Weights of a small transformer language model: 95M tokens.
Each number is 200 + 20 x the weight over its row's rms, rounded and kept within 0 to 999. Layers, rows and columns count from 0. The size before them is the row's rms in percent of the matrix's.

# down: layer 2 MLP down (transposed), 512x128, rms 0.0925, rows 416-468, columns 0-63
# up: layer 2 MLP up, 512x128, rms 0.128, rows 417-468, columns 0-63
down416,092,199,206,185,179,202,190,177,151,196,224,201,194,176,202,181,200,170,167,177,215,255,201,216,206,218,187,215,202,205,197,242,192,179,203,229,245,185,179,208,188,217,173,204,203,206,173,179,171,198,199,193,186,170,213,200,199,199,189,201,184,197,183,174,195
up417,112,216,210,176,211,229,224,204,194,213,235,216,232,199,207,189,210,217,210,169,185,205,205,180,197,210,259,207,197,179,176,164,222,226,217,209,203,222,217,173,205,191,193,212,189,194,189,204,204,182,200,147,206,155,221,201,220,173,211,205,217,182,235,157,212
down417,111,203,177,194,202,201,202,224,184,228,183,153,203,202,220,225,216,226,199,194,222,197,159,219,188,234,178,165,187,241,193,208,195,184,188,205,211,172,231,203,203,197,209,202,201,183,215,194,207,180,237,208,141,206,210,187,193,156,173,162,196,236,182,192,206
up418,070,198,183,195,183,192,222,183,186,197,201,202,190,184,179,215,216,223,189,208,177,218,188,183,205,207,196,204,235,220,233,173,212,208,178,173,219,206,216,206,167,166,220,220,199,209,204,175,201,181,211,189,150,212,182,186,159,176,176,211,216,181,179,229,185
down418,087,197,182,175,204,183,201,181,172,187,215,209,197,188,184,200,229,250,199,203,202,213,167,182,171,194,195,201,259,184,246,206,212,191,152,215,202,209,203,186,179,166,186,210,211,229,192,180,190,208,216,197,200,192,202,208,190,205,193,192,235,197,210,208,173
up419,092,190,200,196,169,225,214,203,179,193,210,185,198,199,195,180,206,209,205,182,199,225,177,202,212,195,201,243,214,203,199,205,217,201,191,184,185,217,215,190,204,143,207,237,189,237,203,161,227,182,200,185,164,214,186,221,190,194,195,210,200,203,216,219,185
down419,089,201,167,214,220,223,221,181,189,186,198,194,203,186,183,228,219,205,174,199,203,232,192,188,194,190,198,198,193,225,232,167,187,185,219,185,206,187,231,211,190,203,222,194,198,221,251,151,158,198,205,185,198,194,197,177,167,187,207,182,221,180,222,154,166
up420,111,195,215,185,187,202,195,210,191,182,208,168,204,138,212,192,226,203,178,191,199,229,193,190,216,179,189,194,175,205,199,231,207,201,203,198,226,209,237,198,210,212,206,217,163,214,186,210,199,184,189,203,206,180,230,183,222,195,184,206,224,195,185,186,214
down420,110,185,176,179,192,219,227,205,210,233,173,227,220,179,201,187,231,203,193,185,196,226,186,160,194,189,222,176,200,190,191,183,160,198,194,234,194,221,224,221,189,160,209,199,220,178,192,177,214,235,204,207,184,246,220,220,211,223,177,191,154,210,219,198,158
up421,105,149,167,212,173,195,196,183,166,203,208,212,201,218,204,217,218,215,198,200,183,221,204,176,209,187,231,190,213,209,189,220,218,195,143,225,196,168,224,182,197,188,227,179,242,211,206,175,204,203,222,199,177,193,217,199,178,201,180,207,203,212,236,219,199
down421,100,174,165,207,172,198,227,206,215,219,237,214,203,178,171,200,214,218,209,210,192,196,189,174,198,195,210,175,271,205,196,215,189,208,180,202,174,210,205,190,207,173,191,202,179,211,223,229,207,180,169,198,222,201,183,199,178,186,203,194,242,188,182,250,197
up422,075,212,180,212,193,176,197,208,205,209,196,176,193,210,182,219,217,211,188,186,201,233,216,167,203,165,214,186,225,203,180,185,205,188,190,199,231,184,204,198,190,189,220,192,185,206,185,168,203,181,198,211,170,198,242,167,181,168,161,187,200,213,196,199,170
down422,090,200,198,207,222,188,224,182,166,191,183,191,210,213,181,239,199,229,185,184,199,210,217,191,191,177,222,193,209,208,212,166,199,216,205,201,204,181,222,194,182,188,223,196,193,236,158,190,224,171,194,197,171,197,189,178,205,172,170,190,193,190,207,204,182
up423,090,198,178,201,179,233,225,174,180,185,237,192,196,185,196,238,221,204,191,166,176,194,185,197,190,190,222,198,229,192,191,191,216,194,200,181,203,179,244,178,177,169,225,234,202,211,193,194,211,197,212,159,172,187,237,194,173,215,179,197,200,178,246,174,196
down423,106,184,170,208,194,194,205,207,216,211,202,209,227,189,175,220,231,235,206,182,189,219,191,197,160,173,183,222,224,185,228,190,198,202,190,180,209,206,222,176,145,211,219,210,192,198,233,198,168,211,225,164,207,172,221,220,191,196,211,163,214,183,167,182,191
up424,096,196,201,226,212,214,233,223,178,195,193,176,230,164,205,199,224,210,211,188,210,206,196,180,171,176,190,193,208,193,181,214,204,215,175,197,187,202,227,221,171,178,209,222,181,226,236,214,199,162,195,201,186,181,243,179,170,209,166,212,208,161,192,164,202
down424,089,211,204,204,196,204,221,185,213,224,208,179,223,198,219,202,209,184,206,196,210,206,208,199,184,168,176,178,219,215,216,164,180,207,177,170,212,200,241,225,183,171,162,249,161,222,216,228,185,201,231,203,167,196,204,191,206,227,184,205,201,193,177,218,215
up425,090,190,181,233,195,222,192,196,184,212,207,208,226,198,192,236,197,189,181,185,187,206,203,183,183,179,210,204,214,229,182,238,206,229,188,211,171,182,224,166,150,202,206,202,181,177,228,190,194,204,180,169,185,205,228,207,179,197,202,177,252,215,180,200,206
down425,082,204,190,240,234,211,168,190,217,190,240,198,199,164,203,226,199,177,203,204,198,174,214,167,188,165,180,178,207,219,192,171,203,239,192,194,189,183,241,171,181,187,205,205,176,182,173,187,204,203,208,178,198,196,219,200,180,212,215,182,203,213,189,196,228
up426,061,179,200,195,203,203,205,214,206,190,183,185,205,204,186,217,184,178,188,211,194,185,179,189,193,155,202,184,185,220,197,221,216,256,206,158,146,237,206,196,185,182,194,208,190,194,236,204,275,193,206,191,189,204,199,177,223,190,180,198,202,213,222,205,209
down426,092,200,196,186,192,222,184,174,157,187,217,194,193,196,192,185,206,159,162,191,210,244,213,224,195,214,178,204,222,180,192,217,199,185,205,243,220,183,206,208,211,221,169,206,200,201,151,204,162,203,196,192,193,175,201,211,175,191,178,200,202,200,206,195,198
up427,119,209,175,213,216,198,201,191,150,213,189,191,212,221,244,194,216,211,192,161,211,211,194,168,213,175,212,174,212,218,189,162,199,210,197,208,197,226,209,164,198,200,228,199,193,259,220,216,213,204,189,159,197,155,218,161,189,167,218,211,203,187,246,229,195
down427,130,147,210,157,181,199,213,227,190,206,195,215,194,234,189,220,211,241,185,212,199,173,190,219,204,210,201,220,182,204,208,171,175,195,195,221,205,190,215,193,178,189,202,190,206,189,214,162,199,228,240,190,211,201,181,219,249,189,191,161,201,225,212,204,182
up428,128,188,203,210,177,213,228,212,158,182,218,206,209,181,205,182,216,222,172,197,185,207,162,201,166,181,187,191,249,200,193,202,203,170,182,219,215,193,240,134,207,197,211,181,196,203,207,194,207,215,186,204,217,187,194,221,183,214,192,173,205,180,202,191,200
down428,139,190,185,205,159,170,192,210,236,205,243,188,209,163,183,219,201,167,224,230,181,211,211,218,175,201,196,196,219,198,170,196,192,219,190,187,189,190,206,176,158,195,200,188,188,209,160,185,212,200,212,190,236,172,176,199,190,180,194,202,236,234,200,181,208
up429,089,189,182,192,201,241,213,189,186,202,191,184,220,202,206,229,214,245,196,176,180,218,196,201,211,183,192,224,195,159,207,215,218,208,193,201,219,201,233,201,189,174,189,225,191,172,225,203,212,188,221,172,193,193,251,195,193,206,189,178,196,163,200,184,152
down429,087,184,203,206,190,206,223,192,217,204,204,220,230,196,172,212,190,253,215,218,188,203,194,209,187,176,224,228,192,189,194,183,198,212,196,205,216,195,229,180,142,196,194,210,183,207,225,148,166,200,192,164,177,218,214,214,194,229,195,197,197,182,224,173,176
up430,126,196,193,170,212,206,205,220,167,200,212,176,211,148,192,204,221,232,218,205,188,194,206,175,186,219,182,211,231,203,210,170,199,176,170,236,202,206,212,177,193,206,228,202,211,180,211,199,217,215,207,167,198,208,210,176,193,214,190,210,226,217,198,167,184
down430,126,196,200,212,198,235,206,205,215,208,194,209,214,200,177,233,188,186,214,178,191,184,166,183,175,163,207,184,218,198,181,165,176,208,242,174,189,223,214,162,208,219,219,211,210,183,224,154,205,184,224,200,236,192,202,210,211,169,203,208,197,201,221,231,192
up431,101,215,194,195,190,201,191,209,200,159,175,198,205,171,204,199,237,217,198,207,184,225,188,180,199,194,175,197,206,226,210,212,256,196,188,205,195,182,223,202,165,169,216,202,192,209,223,169,202,196,211,199,195,215,213,173,181,196,179,221,221,200,215,166,185
down431,124,203,155,178,180,180,244,185,195,180,189,182,190,219,174,178,223,228,187,215,209,206,190,154,196,205,224,159,218,231,205,183,240,175,187,228,205,197,211,195,201,154,174,193,214,220,186,198,209,186,192,212,206,231,198,204,220,190,182,194,223,194,209,189,166
up432,105,177,213,200,189,216,231,209,193,224,205,198,231,207,174,219,192,226,189,193,167,225,223,210,184,183,215,226,203,193,203,178,197,182,185,223,212,208,207,168,229,198,216,241,160,181,213,194,201,200,218,151,198,222,194,204,186,191,170,197,245,226,195,235,184
down432,108,212,164,199,202,192,242,210,198,187,165,172,184,185,199,183,202,228,201,206,228,199,217,203,173,187,216,206,196,207,191,218,187,221,197,198,203,203,228,202,208,203,193,232,195,209,205,201,182,204,178,206,199,229,154,194,213,219,205,207,203,172,186,191,168
up433,083,166,179,196,177,220,202,179,172,221,208,184,200,184,192,188,217,233,205,185,176,213,202,152,203,169,191,232,213,180,220,218,205,173,228,182,206,224,194,161,154,186,225,240,171,232,211,194,198,206,235,181,184,179,209,179,207,188,173,197,194,223,215,188,177
down433,096,183,176,204,180,203,194,206,172,202,227,179,202,183,182,217,186,225,176,190,194,212,155,163,196,173,207,233,232,212,211,193,246,203,187,189,208,204,193,176,168,186,239,205,170,222,230,198,207,185,231,196,172,169,204,189,233,185,167,189,195,216,244,224,167
up434,110,190,198,177,229,224,192,174,166,181,213,185,219,210,204,190,198,228,216,195,183,196,208,181,164,217,204,192,244,172,220,193,202,215,153,207,207,181,214,185,206,184,179,203,209,198,213,222,213,206,184,197,209,213,219,222,206,178,211,210,151,205,192,192,173
down434,114,178,167,187,212,175,199,205,184,191,219,178,223,207,192,156,192,208,223,201,249,194,236,205,198,161,206,222,187,236,244,217,231,182,189,165,183,172,212,198,213,175,214,189,222,197,172,202,208,186,189,203,223,213,198,178,210,211,195,189,226,204,173,190,180
up435,129,186,193,140,219,197,178,159,175,197,237,217,189,158,194,201,215,258,184,196,188,219,190,189,192,198,181,209,237,178,226,198,198,195,182,215,218,174,232,183,190,200,187,213,173,216,180,218,207,212,212,186,212,196,213,184,212,179,210,185,231,225,203,173,209
down435,128,174,175,210,221,196,218,201,204,157,201,203,224,200,202,220,209,205,210,210,198,188,237,211,220,230,175,179,206,228,203,157,202,231,175,208,219,220,217,153,178,203,205,188,202,218,229,196,207,159,172,190,177,198,183,215,227,174,206,166,217,173,236,238,201
up436,108,180,184,220,213,231,175,161,167,246,198,191,211,191,188,181,214,195,186,170,191,224,182,165,169,185,202,212,212,215,198,212,201,217,162,193,194,179,230,180,207,171,204,211,198,185,210,193,205,187,218,193,180,168,197,175,176,166,165,203,197,188,201,213,196
down436,097,206,202,271,197,195,204,206,213,198,209,186,226,214,213,214,224,189,193,192,203,198,238,177,193,171,225,205,203,209,214,216,207,188,220,187,201,204,235,200,219,181,211,201,169,217,223,192,183,233,204,221,187,225,187,179,172,163,219,242,193,217,220,193,201
up437,091,204,195,182,194,201,223,130,196,154,187,183,172,189,212,235,229,205,202,201,184,193,208,192,193,190,190,196,176,207,194,219,232,194,182,195,209,220,198,183,199,179,215,205,216,199,221,210,204,203,169,212,161,193,190,198,202,168,208,188,188,229,214,240,223
down437,090,201,245,183,205,200,214,210,174,211,209,201,176,203,209,206,223,213,192,194,217,195,201,218,170,222,184,208,162,226,188,215,216,218,203,216,187,213,214,190,194,188,178,218,213,171,201,191,186,223,172,208,206,167,178,233,205,229,206,201,153,194,193,192,195
up438,070,192,195,223,182,223,207,205,159,216,192,173,189,189,154,202,232,223,181,203,165,197,198,204,166,217,210,200,211,202,243,171,233,177,183,195,201,186,202,198,183,190,210,220,200,211,200,180,197,194,244,175,173,214,239,239,178,200,173,188,229,177,191,197,179
down438,074,192,165,191,207,204,202,148,169,200,202,218,210,167,147,197,229,223,190,220,181,218,164,193,184,199,222,188,249,210,217,191,203,185,198,197,180,197,241,209,189,201,215,208,198,231,192,221,244,192,219,199,194,195,210,206,221,198,166,211,213,202,186,217,199
up439,088,191,161,206,205,232,208,171,172,238,200,201,167,221,175,213,197,176,212,212,181,212,187,221,199,172,206,225,209,185,225,191,201,178,221,191,190,193,217,186,168,207,186,238,204,219,209,196,170,195,208,188,187,168,214,188,170,218,166,242,237,190,183,225,233
down439,073,188,199,198,233,205,186,154,212,197,152,237,199,174,159,194,224,158,182,221,197,180,202,181,182,195,210,197,216,193,205,205,224,203,223,211,164,188,249,207,181,211,197,238,183,185,189,212,202,219,236,195,205,203,199,199,215,222,212,208,236,219,202,178,242
up440,087,151,179,162,197,203,218,210,205,205,204,160,224,211,192,218,213,209,212,186,200,179,163,189,177,175,199,194,188,190,200,223,202,187,191,185,211,173,196,171,172,179,208,223,180,203,189,195,199,159,190,185,199,169,217,193,218,160,180,185,200,224,229,226,217
down440,089,186,205,168,184,211,223,228,204,209,212,194,180,202,207,202,201,229,176,205,198,206,178,157,191,167,218,215,198,222,177,236,210,184,181,192,222,212,226,155,180,163,216,208,181,195,216,176,199,186,190,200,198,174,214,198,232,165,200,173,185,223,226,186,179
up441,086,173,183,180,187,214,212,184,197,238,208,185,211,154,209,201,251,252,194,163,202,206,187,188,180,164,211,223,216,213,208,222,214,185,193,178,199,212,229,150,173,188,208,224,177,209,214,191,183,203,211,149,173,197,233,175,206,159,198,196,181,226,188,212,197
down441,072,160,182,180,211,209,217,199,214,202,210,215,189,198,241,217,201,231,197,195,210,169,180,178,205,177,234,225,187,209,214,201,192,196,174,197,201,231,238,166,193,192,217,199,193,196,214,189,195,191,201,161,169,190,221,209,204,149,203,204,193,217,222,191,188
up442,092,184,203,200,152,208,182,196,200,191,232,198,196,201,170,218,188,223,164,163,220,182,163,222,200,217,235,221,186,179,230,197,241,203,183,196,201,189,203,194,208,188,226,206,186,187,193,210,218,195,188,212,210,184,206,229,217,214,186,176,210,178,202,170,155
down442,096,173,206,203,149,222,189,209,235,216,232,208,227,219,184,181,159,212,209,149,196,177,173,231,219,229,215,220,185,180,211,199,213,223,195,199,200,224,199,189,220,153,182,217,201,159,186,229,203,184,197,204,200,222,193,215,181,214,214,188,191,174,182,178,202
up443,128,177,173,212,209,199,217,218,156,194,219,203,194,190,216,202,236,214,220,191,188,188,189,179,166,207,182,213,248,209,181,209,252,207,211,174,190,197,204,162,133,171,193,214,164,224,245,196,205,228,192,206,209,195,195,157,188,168,211,192,218,184,195,229,173
down443,145,191,201,195,234,191,177,204,200,189,229,200,201,201,200,177,208,169,202,216,179,180,223,212,173,183,185,176,194,207,216,193,187,189,165,210,201,211,196,208,207,182,204,196,181,195,181,176,203,218,222,240,225,208,180,243,241,208,179,207,175,197,178,219,154
up444,076,188,202,215,185,219,200,186,182,235,199,199,172,204,176,228,204,157,188,192,208,208,198,195,196,192,190,189,200,214,210,197,231,206,201,185,215,226,208,239,166,178,232,221,203,212,209,169,179,174,231,182,148,215,198,177,182,218,189,185,206,187,207,208,237
down444,067,182,178,179,192,186,176,201,186,224,201,225,176,163,147,212,227,175,192,225,201,198,199,199,191,190,225,201,192,211,188,222,221,192,206,187,174,214,260,234,156,216,227,186,214,190,210,191,192,221,232,215,192,175,191,180,195,212,182,205,205,216,179,217,225
up445,102,222,179,203,182,239,238,220,201,247,216,190,233,197,212,193,195,202,187,174,213,210,182,201,197,220,203,223,199,214,218,212,209,207,199,181,225,199,206,206,187,176,166,247,190,190,191,113,227,196,215,191,183,190,245,182,204,215,221,190,210,206,178,203,206
down445,110,197,227,169,198,141,190,192,164,161,173,215,181,187,229,210,210,187,200,202,217,184,188,221,210,216,155,189,209,196,185,173,210,210,210,200,180,207,196,181,218,202,215,180,225,166,218,235,218,195,163,251,212,212,174,181,189,220,194,226,187,180,197,240,227
up446,093,199,181,209,163,233,227,201,179,206,219,197,211,168,190,202,219,209,190,181,193,199,179,182,197,181,210,213,234,189,173,205,247,208,206,182,227,175,240,199,175,164,213,230,179,220,185,193,214,192,197,189,196,213,229,186,181,191,187,215,217,176,230,180,197
down446,110,196,168,215,208,200,202,204,222,185,201,224,225,180,192,219,211,249,194,191,205,223,177,208,175,207,167,241,237,197,235,192,211,177,211,203,221,207,220,178,183,175,207,205,192,181,228,193,173,170,244,175,214,177,221,194,180,202,216,142,215,179,223,170,183
up447,094,216,169,186,168,198,229,192,168,212,189,176,208,206,208,207,221,204,178,196,178,195,223,195,169,200,197,178,246,215,187,210,172,211,189,187,179,192,205,175,206,201,216,205,189,190,185,198,188,205,222,203,206,160,196,154,183,191,213,193,241,218,168,262,179
down447,086,225,193,198,185,196,209,185,197,195,189,138,204,199,197,208,197,218,194,169,208,209,176,220,190,223,234,216,181,167,191,204,175,213,183,184,191,209,243,185,167,166,194,210,238,150,204,219,190,210,224,168,224,211,185,191,202,211,201,184,198,223,212,258,188
up448,060,180,212,228,188,252,192,177,179,219,203,217,210,176,150,211,214,223,208,182,174,205,211,194,189,190,216,192,197,198,210,158,204,196,192,206,227,188,228,203,205,205,197,201,189,190,166,180,172,194,234,159,189,182,208,193,199,219,193,217,216,193,203,189,207
down448,074,177,222,178,188,193,164,209,164,210,175,219,193,182,196,211,214,203,180,223,185,213,214,205,175,193,222,205,212,183,195,221,188,215,197,185,217,194,288,209,173,200,174,203,193,219,150,210,169,176,212,222,221,202,201,184,216,203,151,196,203,197,206,219,209
up449,101,168,211,188,207,199,204,220,190,195,203,161,222,175,209,208,214,234,201,197,192,201,197,183,157,174,200,202,202,197,207,226,200,169,207,219,213,188,207,164,184,197,235,220,178,189,190,206,186,160,207,200,176,195,230,205,200,177,191,176,241,214,230,196,210
down449,111,192,184,184,217,182,220,213,222,197,185,183,203,193,176,212,203,197,181,196,194,206,172,195,141,200,203,193,210,167,160,202,214,180,194,194,195,192,206,160,182,171,215,227,185,198,243,173,198,173,208,221,182,222,209,182,236,159,188,213,189,207,204,216,180
up450,114,177,197,173,202,233,241,204,155,191,252,180,229,197,210,186,220,223,186,189,216,224,212,166,216,193,212,223,253,188,200,216,218,189,197,178,176,180,221,173,182,187,205,205,204,222,184,189,191,177,206,191,174,157,213,189,186,188,170,195,211,197,226,207,175
down450,123,150,186,158,197,183,220,220,208,202,216,189,229,236,203,209,227,210,202,198,211,205,185,180,203,221,187,205,267,195,195,203,217,209,191,204,205,204,211,186,170,201,219,196,230,208,204,190,172,226,230,212,192,192,192,218,170,162,196,179,194,175,199,210,174
up451,102,171,192,193,191,217,196,210,182,215,203,201,203,183,183,198,222,232,166,174,188,224,199,164,177,192,193,198,223,196,161,196,218,210,194,204,212,194,235,180,190,171,206,208,177,199,189,183,209,209,215,186,153,193,202,208,150,180,157,228,197,189,231,171,192
down451,095,215,169,189,184,200,197,217,198,233,225,172,203,193,169,198,218,248,198,212,229,209,179,209,191,203,190,212,230,193,226,194,209,210,179,201,207,173,208,233,168,188,212,232,206,171,174,212,172,189,252,197,233,167,225,200,217,203,210,154,202,212,186,178,212
up452,103,199,205,181,216,176,196,195,186,172,218,159,188,177,205,210,231,200,203,212,208,171,190,220,224,182,231,191,179,210,163,231,179,218,203,206,230,191,201,190,202,198,207,214,198,185,214,188,184,178,191,208,137,172,234,226,204,183,212,191,206,206,229,193,228
down452,103,198,193,189,201,181,184,231,199,190,179,180,196,193,187,172,196,175,197,173,208,176,198,190,183,200,200,221,243,187,191,224,216,161,215,223,201,167,219,159,182,200,228,197,197,190,194,212,188,226,182,200,204,178,215,207,216,210,209,222,197,215,194,186,163
up453,086,185,171,158,233,191,186,203,172,201,200,198,204,163,171,243,232,199,213,174,206,218,200,207,180,188,208,241,207,190,230,217,230,194,221,177,196,182,202,171,166,185,201,203,213,180,186,197,191,172,220,178,190,182,239,225,192,206,177,207,235,197,210,172,209
down453,096,207,174,165,211,190,205,169,199,192,182,212,177,191,159,215,235,196,192,218,187,198,193,219,197,170,190,198,219,222,209,207,228,194,186,168,205,209,215,180,156,193,211,190,204,186,228,204,244,152,230,185,185,173,193,216,204,151,185,229,194,214,229,222,215
up454,134,147,186,202,168,228,186,187,187,207,225,208,196,191,221,183,216,233,192,188,184,208,206,205,180,200,189,194,211,210,182,175,215,193,240,204,202,197,219,209,213,199,205,206,218,202,195,208,208,204,176,198,219,199,223,201,178,150,190,171,202,209,244,170,196
down454,130,172,260,225,189,214,191,197,205,221,240,191,224,189,162,206,170,176,200,194,200,199,219,224,185,185,205,217,178,188,185,228,232,212,239,183,185,184,184,189,221,185,173,221,193,192,222,215,192,221,226,201,230,166,225,171,186,179,215,210,167,177,191,198,202
up455,101,202,143,192,211,218,196,187,194,204,192,193,189,197,184,193,214,193,189,190,211,221,190,181,186,195,187,223,218,193,200,209,205,217,219,160,209,223,225,212,154,155,215,196,199,246,226,182,189,186,210,190,192,172,170,210,192,181,199,235,206,209,197,212,167
down455,099,223,189,172,227,208,203,170,205,160,219,211,196,203,196,202,213,233,221,196,209,220,197,191,201,155,216,201,187,228,228,212,193,227,192,172,208,226,218,208,178,142,219,204,181,223,221,206,189,178,231,219,166,195,193,192,216,176,175,213,199,177,197,230,187
up456,123,182,215,173,240,185,206,219,194,183,224,189,228,182,187,180,195,222,208,199,181,202,211,175,166,193,234,205,205,225,215,167,219,197,232,219,214,208,213,205,208,210,246,200,226,228,180,192,206,195,227,193,226,211,239,182,207,232,175,199,228,173,193,159,220
down456,118,232,181,188,187,209,234,172,198,190,183,198,216,193,180,204,183,212,198,218,189,245,190,187,218,190,170,195,198,192,171,199,186,195,183,190,230,187,192,233,173,201,206,182,220,190,202,195,211,207,172,201,185,240,183,218,207,178,202,180,189,205,261,169,185
up457,106,170,184,197,176,223,189,222,184,181,232,201,199,203,186,211,225,232,195,165,188,234,180,175,161,189,225,211,236,195,209,209,213,215,166,199,203,203,229,202,186,185,212,227,192,216,210,184,202,189,201,192,192,224,245,179,186,179,186,187,244,218,191,179,166
down457,124,219,181,216,212,185,246,187,214,205,233,190,201,246,218,184,227,211,159,210,204,214,192,198,237,192,235,206,214,224,225,170,191,184,187,199,235,172,214,169,174,188,178,174,169,206,199,203,207,173,216,204,201,200,207,226,226,199,213,147,211,235,216,184,183
up458,081,176,191,186,185,212,214,201,175,207,204,234,171,215,182,231,208,205,188,186,188,213,195,182,192,195,211,231,208,203,225,215,228,215,170,165,200,204,215,173,137,183,209,213,181,218,223,198,202,195,220,197,177,200,207,140,205,196,175,211,191,200,214,203,192
down458,099,177,202,202,200,191,212,232,198,206,211,185,182,208,187,214,197,220,191,200,204,203,185,185,194,166,228,210,217,232,212,217,236,222,184,163,207,223,202,183,156,189,214,197,172,232,226,210,199,185,220,212,172,193,181,182,210,151,171,212,177,215,217,218,179
up459,098,161,176,182,188,215,201,193,176,199,208,199,200,181,192,181,204,253,199,185,233,217,185,184,204,177,178,211,235,193,217,154,229,194,205,195,216,190,207,205,190,194,222,203,184,227,197,163,198,176,198,178,210,208,225,185,137,199,203,192,222,214,185,192,162
down459,097,205,246,190,181,215,215,213,185,191,235,216,178,164,194,178,189,217,193,223,224,212,215,192,219,154,210,225,213,208,183,173,223,159,169,236,205,193,217,215,187,202,233,196,184,220,178,183,199,204,224,204,198,198,182,211,207,194,208,204,213,205,210,205,162
up460,097,226,177,165,185,218,205,201,167,185,216,186,210,177,204,204,224,233,187,208,188,222,183,168,175,185,193,197,240,191,205,226,249,154,182,175,208,221,218,170,192,190,212,220,202,209,185,191,196,170,189,193,212,175,198,169,185,196,184,198,213,211,236,195,164
down460,106,198,163,171,198,181,204,198,189,185,200,180,204,203,213,214,234,193,192,198,219,198,186,193,195,211,181,187,246,221,237,209,207,202,194,221,221,204,226,187,180,172,212,220,217,214,174,198,165,177,225,215,180,197,176,210,172,202,186,202,199,203,238,222,147
up461,120,200,202,163,174,257,203,201,180,172,203,196,214,178,179,212,212,223,185,194,219,252,200,170,191,202,219,224,251,188,215,221,211,202,196,167,208,188,221,191,177,203,214,221,195,217,215,206,197,196,198,193,190,155,193,189,192,194,171,176,206,195,250,195,172
down461,143,170,174,184,200,205,193,166,184,191,205,203,190,210,191,231,212,189,220,206,202,236,180,156,191,224,187,169,269,224,153,220,209,198,218,213,221,222,201,212,189,166,192,213,220,208,224,191,169,223,186,213,210,178,215,193,163,174,185,219,163,213,232,218,188
up462,107,204,190,188,206,211,190,179,178,175,191,216,193,218,209,187,214,213,167,188,195,220,201,178,194,168,208,179,204,185,182,180,215,214,176,198,204,210,228,197,196,199,204,202,216,226,216,215,224,181,163,206,189,157,198,195,194,208,180,189,211,179,196,175,153
down462,101,222,239,171,227,200,212,211,230,152,184,215,217,208,183,228,206,236,172,189,216,203,191,215,191,197,184,209,183,197,191,161,224,191,147,197,188,196,212,185,193,206,211,156,198,192,185,190,203,206,155,229,205,214,183,186,242,216,224,182,218,164,199,220,182
up463,081,194,181,207,153,199,225,228,195,183,173,158,175,222,177,216,204,185,210,183,199,198,167,178,189,165,230,227,219,210,219,206,218,218,220,196,211,216,205,206,223,222,217,210,196,182,230,156,189,184,208,181,196,194,208,208,209,205,205,188,171,216,184,193,170
down463,077,187,158,195,203,195,205,237,193,198,179,173,177,215,196,189,210,190,193,215,174,193,233,202,189,228,227,227,233,194,226,186,178,203,212,186,206,181,253,228,249,237,207,212,204,211,179,192,182,175,176,168,210,225,180,201,224,197,196,180,210,204,187,164,221
up464,108,172,172,197,199,220,204,165,182,195,213,173,217,171,210,190,212,240,192,191,209,205,191,191,206,172,205,233,214,194,207,217,226,189,192,191,215,186,221,179,200,200,220,226,193,249,223,207,210,198,192,179,166,184,244,183,191,204,194,204,230,173,239,196,186
down464,103,216,211,205,209,170,203,227,212,196,205,166,230,209,231,215,212,204,201,202,178,183,193,188,184,165,184,209,251,187,207,205,184,235,175,208,221,217,231,175,152,165,195,186,188,239,214,208,194,180,187,201,170,210,210,184,204,223,182,221,200,176,199,190,210
up465,112,168,170,177,180,206,221,189,217,223,182,178,198,207,180,221,204,154,200,168,179,235,179,204,184,225,214,195,195,207,226,222,212,201,238,203,242,184,196,175,201,173,176,197,205,209,237,184,204,192,199,160,202,216,181,163,186,201,181,245,221,218,209,205,194
down465,117,188,184,209,180,227,212,206,223,207,203,208,196,204,180,211,235,195,184,180,188,186,169,210,222,210,196,212,175,257,176,190,172,174,213,219,227,172,203,210,240,199,206,193,216,203,252,213,209,174,189,147,186,184,193,168,192,187,200,246,212,208,192,216,190
up466,122,198,192,192,204,210,218,194,200,170,208,208,202,195,217,204,225,224,193,178,235,209,191,186,168,228,199,180,214,181,218,149,211,199,192,207,193,217,207,207,183,178,222,203,214,268,208,199,209,206,209,205,185,210,214,194,150,214,190,186,192,234,189,250,173
down466,135,162,201,186,196,219,256,220,201,190,183,210,239,183,167,215,182,208,205,200,204,210,194,194,191,208,191,207,237,191,169,176,181,202,194,174,202,184,223,256,207,215,209,183,185,221,186,149,192,191,227,197,156,185,158,215,181,189,198,191,213,194,215,200,196
up467,098,181,175,181,205,224,211,182,193,194,223,185,212,220,184,172,218,226,187,172,185,206,198,210,186,211,216,212,216,197,202,164,212,172,201,232,188,175,218,192,229,193,203,231,193,236,224,192,214,193,259,166,207,225,226,210,178,156,208,223,224,209,204,189,163
down467,097,199,189,227,181,217,210,177,185,239,214,200,212,215,185,216,224,208,185,204,153,208,200,223,191,190,210,178,240,222,224,202,224,192,220,193,196,171,222,165,217,161,228,211,198,230,189,212,174,203,227,199,179,148,202,196,205,169,212,211,203,226,197,229,235
up468,088,146,216,177,185,201,211,207,179,215,219,198,194,181,189,237,212,221,200,208,191,203,185,214,182,225,180,235,222,213,187,210,220,213,198,209,193,176,211,183,183,201,177,196,202,169,185,201,203,201,205,195,195,185,190,200,188,151,200,193,230,279,185,224,179
down468,084,174,234,171,225,214,189,239,229,186,240,184,198,199,181,200,208,230,203,189,222,182,230,191,204,203,227,198,218,195,153,196,160,173,197,206,191,191,227,208,242,191,195,196,207,178,200,198,200,188,196,244,181,200,178,201,220,206,205,195,226,174,188,203,191